Weights of a small GPT-style language model, trained from scratch on English Wikipedia: RMSNorm before each block.
Each number is 128 + 32 x the weight over its row's rms, rounded and kept within 0 to 255. Layers, rows and columns count from 0. Numbers have three digits each. The size before them is the row's rms in percent of the matrix's.

# up: layer 11 MLP up, 320x128, rms 0.0862, rows 34-50, columns 0-127
# down: layer 11 MLP down (transposed), 320x128, rms 0.12, rows 34-49, columns 0-127
# gate: layer 11 MLP gate, 320x128, rms 0.0896, rows 35-50, columns 0-127
up34 097:144174087151153168097157106113113113122172111152071137145136124066169204074127129182117143197114115103084131180144011100098146159116109090086176112129129038120111094145140125170121146091116110121145090103162116147110180170107136080130133141104095128106106130130112161153121150129153088166125117164139104122093091134166096086112111141181149110154168130070106083085124133160113118065119
down34 096:158182126136207093117119122095127132140151159126110208089129152216080154169084074173150141150140096117087122119135178151110098114147127137172185112134115170120139161091079122134061144092157131147111106101118149074192145139120159100155104162083140091107141186158101177141157135097131118161146117128141129125117110180126115186105100174116113108135107104096155087114092110102147167183040
gate35 101:111116145100114106154123081071098082150149077132134146178210128121148127128106168165103075086110135169110132111125120104118133138087098069097112150080096112167121109107175148152093151121092115085120102168146067137167103104087191090162155113109114107116103166136124144079160060121161116167168195135133112089148033139184148067137115116135107150145157163163076124083128124084140144104090
up35 097:147139113148155137155115152137115131123127128187115087081124159094162145130089122157098127080096121091125084083148157156136131079179103095142111168166125116091085059119097140095164098104107111120110097071067068162146152138166148076105146088154127092113157102107146048133104117079128126125111140081127200112198099131094111127197130186161177181124127087096107126119087140077195116127158
down35 097:162113103096152122129146164142107151122160180142123151213145102097182151122115103135139155172112077148165150116078114104142147157148133048098106093202125121126132146077156153058130138154099150107082077084124028175162146117173137133158140095183149169103108137111147104090110149103166202100134118172129102147157180127081170159119136079109169101138096118117130126116160151076089144137124
gate36 107:113170110098060104090071161146139122090153124100084142146130168150089117143112119099110150137195139185138069106113166144132115154159165151065130108185157073137181100064072133143108084118100057082169127157125193165154151103152125122152108157203144108133109112159161173124143093135106131101087106112096127127140125089094151156163111198131146131133137125166121142155127198130118204156126
up36 103:125116085129097101113146153120124120164151145085160077112105084153100118173122100109176194158104180089110140173120187111103140131164097109148133176168168128144133081114114082129145163157108181174150104139127149088155100060143121194132154147123128058098101081132090102212081145129153110161123142136113138074127187186167149115072094137135157108123129121134107106128075214075114142142144
down36 105:134128062108160098090164123094173133102170120105087107121104091118174117194124151180101106162124154185093124199095115089089128137110141129123106158146118136137089045104096121175072154186099126109108170104184163163165188139176158121175160142096108114126048106099132113172116108103139110105082147168152124115128130099107148121153176091153169127079139153140104127129148179137154069179155
gate37 097:159049148088166086153143139061081098105145088122109152089151129151145099166108127147118164130095162160144127168132135130077137100137094109145143147075120127097124085097169101182087132129192165178131136148196139157091123153091113119089121113096163163140111126130096123130129071131109152108132132217126069155079052114138148145104065124119122131149175117052184127106096066125088129105135
up37 102:099185156106099155107162112146154143095155130098127121096091123170090129084140145204146109147087110136150206168079113158186119107118137099146106140199099108140192154088090114143085109142069092176086136139087141104063108075165077148078139169116107122172091097095115083122116103146110088080151163110103150149151125091091139121114169091078145095150169091100162098123124119092129109172091
down37 106:149136097167159112126170176148094180124135120118152111035165109157104141098131113142130134145109152125158109171074138119158051160106159151087170130107114193123137106103093103117142124109090135180121094081130124097088096141183084140084136072064082128112118057150076115121121146084125113194120164133094172149084104098090121082149074174149156120176135119116104145107138114120180162130063
gate38 104:141132077156133121096200155096099143115161125090146131130180147097065109137116102127144130152101136151126098038120165109142060091128105119103121158179139088109093147107143140121173158094130167169113121088121156065110138126117094145159145075098111072146052130133160160131190115169121137155149149119160089091119120084168143130106065216052133124131130132174106148064138077120106116115156
up38 106:140084131202180128142092119089138106169142090154082174123162106113189139160162093109080168158134195123107197107117124158147149131128169150136134133124157141132087164144112156106076105076081127153115161120134102080055131142087070171147100165130098086097106125100090138179123142122164148116159152128095075100184161099154130143151102143044160151121121213091127163116120113131099110096116
down38 102:147134149167190124138121160109122105137129179111149157115152097090143177137090139069134148141135122155112136139112103102157144127144138155171073115140118174162052117090167134103151169169128192132068103114135120104072116076152130140148146072173154114172124138088138171122127077136085078144113142123131158197084146139153113157080209080020115147140138152152122124127098082128133189178118
gate39 093:154154112105132075144141126143104110106153137110092082176131129163174127065092121085151157108098120159108129149167107155064122142100082141185151093154158099093123125114139150150102097079123105144091126133200098157195132145182133132114116035161136062127137148136168199124167115114123137192039157097113162134105132128124110103087117135144053148164165117191170115125183112116118117142122
up39 095:108115063080185132144096163122109086163161141061120119116102197124119118087095129129159162121100175165110079093122137142145156105123093188128082132141156138066051124109131171142097180102100094151126106088136112134171153119133096145140141122147077165157134130098118078079084153104135066096102134115134076131116139160136168133147088030127115132149163147148187052134103104139140129118185
down39 100:118101163126115119146143085183112173130097121138149132107141108118083168094122137100119118167144139153065101140131157119130138091133103100109152041040112093119154155162112077114169133106089132107164142128127075145090125112157168146123112130078150104115140121179085250102115135157118149081140140129101112147109067110158156098111165137102071148062040083159130113090132138138175090096119
gate40 095:144124119132158107130169145134125145127130107084161164142124151184112105200094169146114182178184133119110098074139179126097063132136127144142194190109160101123116093128190110102097143132100199107151111142096082180059112110077164100149132200124102135134121053106113121093108147152169064112150122108142120101152136133175071102136117129153156139089157147097187098074089136094115119109107
up40 093:121081076139155110120154109157101133097075123129173156173134087135188087141101165116122105104181154114104131177150182089123155150105097108115113121118064139105077123102111138150181106162120106137143197085094074115042138102130129120068139092157111142104165187085115098130119125131134121111147080113156122168148154160089220180121165141142137157179150210097128159166145112106161106114103
down40 099:132126185129136098137132119117117170140086140139109134121130116051150076112134138080169192123086088108119079112151118082082160153116168087180086138129130110202152124137107131156115159114129172131162112138138079169120146150125138095069104096172150171087099127115112113136139080136146125172132128157139122087116161127117173138199121159180092154190081020145145119122134120093208177163148
gate41 098:099185085090145131131062158124082138138168111139105140141109138140083135027133129110117080129090122199088119149120096104153110116167100073126167143122114146116132176098133098061096182109166210151199101089148110128160095113173118122120113104153083120089102136098127147148146119152114134101145122134088132123171043102130143084099091098152140188117160088130168103161149134151108144202132
up41 102:133133163091147088130125103112107139171101160089095156160088146127146066133100184195147105085180130150084136165074168130097167096142127142202172164136097111150115115109175185128172128122099149130161140120051130153123187163098140133133090146068196142068107113134108155154115194108123125174071139117168113106131134152149160118092170124059108136131095113145122143136161169112147133201154
down41 102:122141123103112120119127089187162150123111197103145141126132158122104168140130077136141143082152080104080140148100140114062151115089143152191116108061098142042134111099095143163123154148106096115169190069149153152111142104124217145132134138124092132107110171115113162170143111157134103132160148103138126084174077142089117136078167169069119078102112059137129133136168096132179054165131
gate42 092:075107102110218097140146143132152088088101124140148118207077173165111130139161178164101117088119173083099087147164095155178170125110150131109133179120118152135148117194099089129079132158146059081159104085157107205191081085113141113147086152119151149166152139102134136100135160116104157094122197110129128088130178118131145111130158166088134163082141176136120110124112157166159114133151
up42 089:166081130106133191112115184144123034112118168128083120123143134125166139131136085073146103133076122113153141108146087121155120097169089113081126097172111064155116057141175147091117113109116117129126144121136139110179172100098157129090151137142152082109130143161080120151090156049153136142116147071136124106082091179127154093103116127145162130107118147158167118197182178064111057162164
down42 092:099144146150116120178161125135075137146126165134119154097129099111133080101115121155080192085152066212183156116128165086167071115137119170094184099105143103133145170149129087096123119051106078160071105156071171085131118169148112128120179120150167154117153162102130133119092143159083131145142124162127072128145130104094070114137172112095086079162161117101127150119110085161066114178106
gate43 093:118136175080134135125140071123141166109116133030085145160105142107122137147131156132134153187090110137079085077128143157090110128152175177103128063121157133109115073123161108106083137083120136078103108141089074151118167148108125098168175191125185090131114103126125092191102165115123163078115077152101152190098138146112079131079163118121153093105156096096066082129110104135169096096148
up43 100:085141140153104165116097116115048101130132162126107179132114096159119131084134079096159103066115205171140115148087089085079094150189142134062136141123144154130097085135092190154150141145150113132163166141133094110201084092179149085088107136173156168145153141130139173142182125162119119144087142171142135126127100110158106090154116165112132157121085106116102117154133080093181061066098
down43 102:159151097126187057111123124137167182112106157104173083164137039145139083131174164139141151121106116083124075181152170087143068173113166096060127147110105124134197125141121101092124157112165137090144114209128093167153060141164111170139155093161145142169158152096153066098096173105118135131158145156112104145117116099091098127118141140141148087108122124110192090166144120127101097163120
gate44 105:124123068136066143051104079129152117079181176067073137165167152147144088164136185112161184140130180156117128166145114133104138178133077159193122150061084103060116136075179109095107159116156114168186106089108141175138089104124137150113082148168137151076122117110119155091136141179133128110106096131140140144166148115102156110097132168143121092146107103099174121149114170167158122123156
up44 102:104147187108163138132100109143097130149127150134120133101172153115116145141183151121097065160106146084135182186093120094122125119148061148103155120182165117056150111113098088165143173105082149125156121132122146096106171159123172078173117101109111098077048093120131148112098097146090172221084123152133155106131153123145197142121166187111157126140117122139149158169197100084090104100104
down44 101:121092160111141161124140119150149109122165112114124120119104122117161141133154099103119149117103138113145098111115138177137110150097131122149108177117153213154110088099079108151143142119068225152032105168158113091087119111147070081176115095212148121183078118139170148160104134112135149154179130130120162127149119098154098142094153110079112113150136194168088144114140083070089063160074
gate45 098:128091170197098116147134095060138162064155099085129162093141096033142176157138181064155121092124157156123131087176100105177139099144048140125118150137121179110082119112163104163100141141122168118183147130090116101118173119106101151149126113186164087141120108131129128109076066150171155195111096120165162117131114131159094152135107122109137171113116151132125045132158114158131122170119
up45 103:161119136132068084069117103168183189154115148098101150156102157184124161179177142154109068155077120135107088093087065105107110095122121178123143072128121150138118117158181160143142086157044110135117134099183065130123132103143064177104120141134175146100114183128177191135149171099140151158114130091146152149093144119158130137116120126139180155089145158167107198137141142105127092132109
down45 101:158117063140079137148114125146187119147024112140124100098136122173110105121153132127150112189081186199126127115100134159120142080111143121181104123136086134180095107097100093139116054112145127140119098165118173154158099115146163111120168081094123084085183115141097108050118168104155149144142114128165105188106167105138140137081136164123148143121148163104131111130159121116206047114160
gate46 102:159181110131189084063136115129125148102126150097136113102128130114059100111095116108178103138110155186136123128134083186136075112026133120114114128126095140138092103140075069070099160139155107129135104166175108158110189137123036116121071120136099158190140120102121152098141128136131099161170130116064126105098136165160167107093068132108142154151136122106116048135103099159089136118153
up46 104:139163101114099122204121125155078118139105100094157092145129160092123087148116116101110121187103085112169142085138193131094066128111098116156110103077111108139143107111162135149110130149160162157139173089097135079138103095099122120077108097128109089078125142111212051065115098118147197109106185122136147103176143148058053115112126108125138121151145173112073102132117106125101054128152
down46 106:147108138111106154153110170128105119133082113159098099147132174128116184170180138171115063146115119144136130136169153094138088142155114165112125088084184104186165104116192149091148094095140118154118137083082102102156143160164175077099125086076134111122100075207155092130121091135165113093118121119119129153161106185151155123142190105173132100152148137161164175207118152067116202117105
gate47 099:191185141148110095112127104073147179091074101126102183151146116141177187089163179135175126084120127164115136077171142200121157157090161117122058148156088122114120126149105138138158117131084109114106051155120088120162118145177147121159083108162067117184100087118093178057134130068121075138132137106102122086129131111126139151098128101107131138154107159144096093091116080134098099168153
up47 096:091159156119149126108127224137146158147142179084083140096111161112119140117104180134139175131133164147120172155099127151214093149122126153138172163127114124182073174136115123103117149082126105134137103090133190157157098169177192163168123142109142156119114074051120139111099125143151104131131150178143094100048101097187137137115137126129190115125151136090143151214086111131118177141116
down47 095:139131147110173106156111139191074097106123159140085122230111135110160194113097169102073135089131145061115114118138140085107136141152130118157094124178122165161188108123085130144100164155176151131156169087161076119181127116140074103100062110089150116143142130121127050131123148126172084119094156106145094117079105113150108115145135123167161125100168156167182198091155142109155155162099
gate48 102:097156097117163130051147121129121138061097113138094105192101112106131101139153183158152166157104132175070096117109183145171111098068162114098074179101128128106113178150091099147160116175076061077128139114137068122075143149137110118074162104180143100127179118145128115140179106151110096081193176123161090139091105114093118082109128177098121159145157144102153130112109110134147153077131
up48 099:124105183136119141175166126207137082170173133165167113146139129167152118143106088126112194125127175133188100085147087172056179132134126120133147117139150110165109072131154131148115127140158158157149131071069130119135146129192103108191146199123170104158110112167105090094103117079121167112097154168143142140133119112099119121129116173109084169142100131134154129148149076143048176082198
down48 102:131130074158156060157137115153058127186154097168160121088167160118129169118105040117117109145170110145114200150134121170159130071177117088131123076110104148120148139141093212110176121119127143192068147110142113106150174128132114108142153127112108110146106121097095164091126076098076094141150081110158136117120118165104141110121144088135174106201195113111185125134165116132092118125177
gate49 099:100092078092147116137142103123107097141074110113171107148093147103109105149173064100163139163126162158137109124152162146106154185121168150130091132132133079126131183154100155158118103108140159115148122160067148077101138083137114141136149099090176096164145131106201121160199085081125202147187141176111108117180091121113139084125098173179203132125095124166132100129124120211148087169126
up49 099:171197079138161075086082116181176132142131112134133063125110148094086077114127115173127134153088117168148134146095125095190143117169147149134183151135095112074127121124139168145170128106113135103117115127140111121173105145120119108066149104180116175090129108102152072120079087135110137178096176079121078122123143128159092166106195116086106146114109139236089086078133095115146089111138
down49 099:156127168157178136082155112117188140110140134091079174105063081147107105127130184127114082143154181162053083133111162136135081079123159089134101162144212080116132100138121092092121125129129113077075152124163111093142125163157135130096175145124156145130117135132193129197136082145111098108133057137196135149077116126078132103119153110146120119092111197114110145101097109086167171112114
gate50 102:103207118054115139083188114100124134128129082107106148174094137080102130165092117174137152137152183160174110140092151165118118084168153091113066091097110155178113123111063134111148177139101122109211104114191122123127146103155123150121113141111126156134104160124137107089136101114172161128096075116074137200100099153147132086215098165128115103066132125097174165119116146140126107092110
up50 101:150142125115118158142202136106074165134065128122140094178096139113111149119103058115095124115124136162152106098138140160208118149131178145147111117121159117115199180155140122069125135132086114155121159109156116076092152060093137138143052183141076141134166151151150090139162126117126054138119146038101141175101157160172162147188080125178133153113154128145154121103152145158137140083161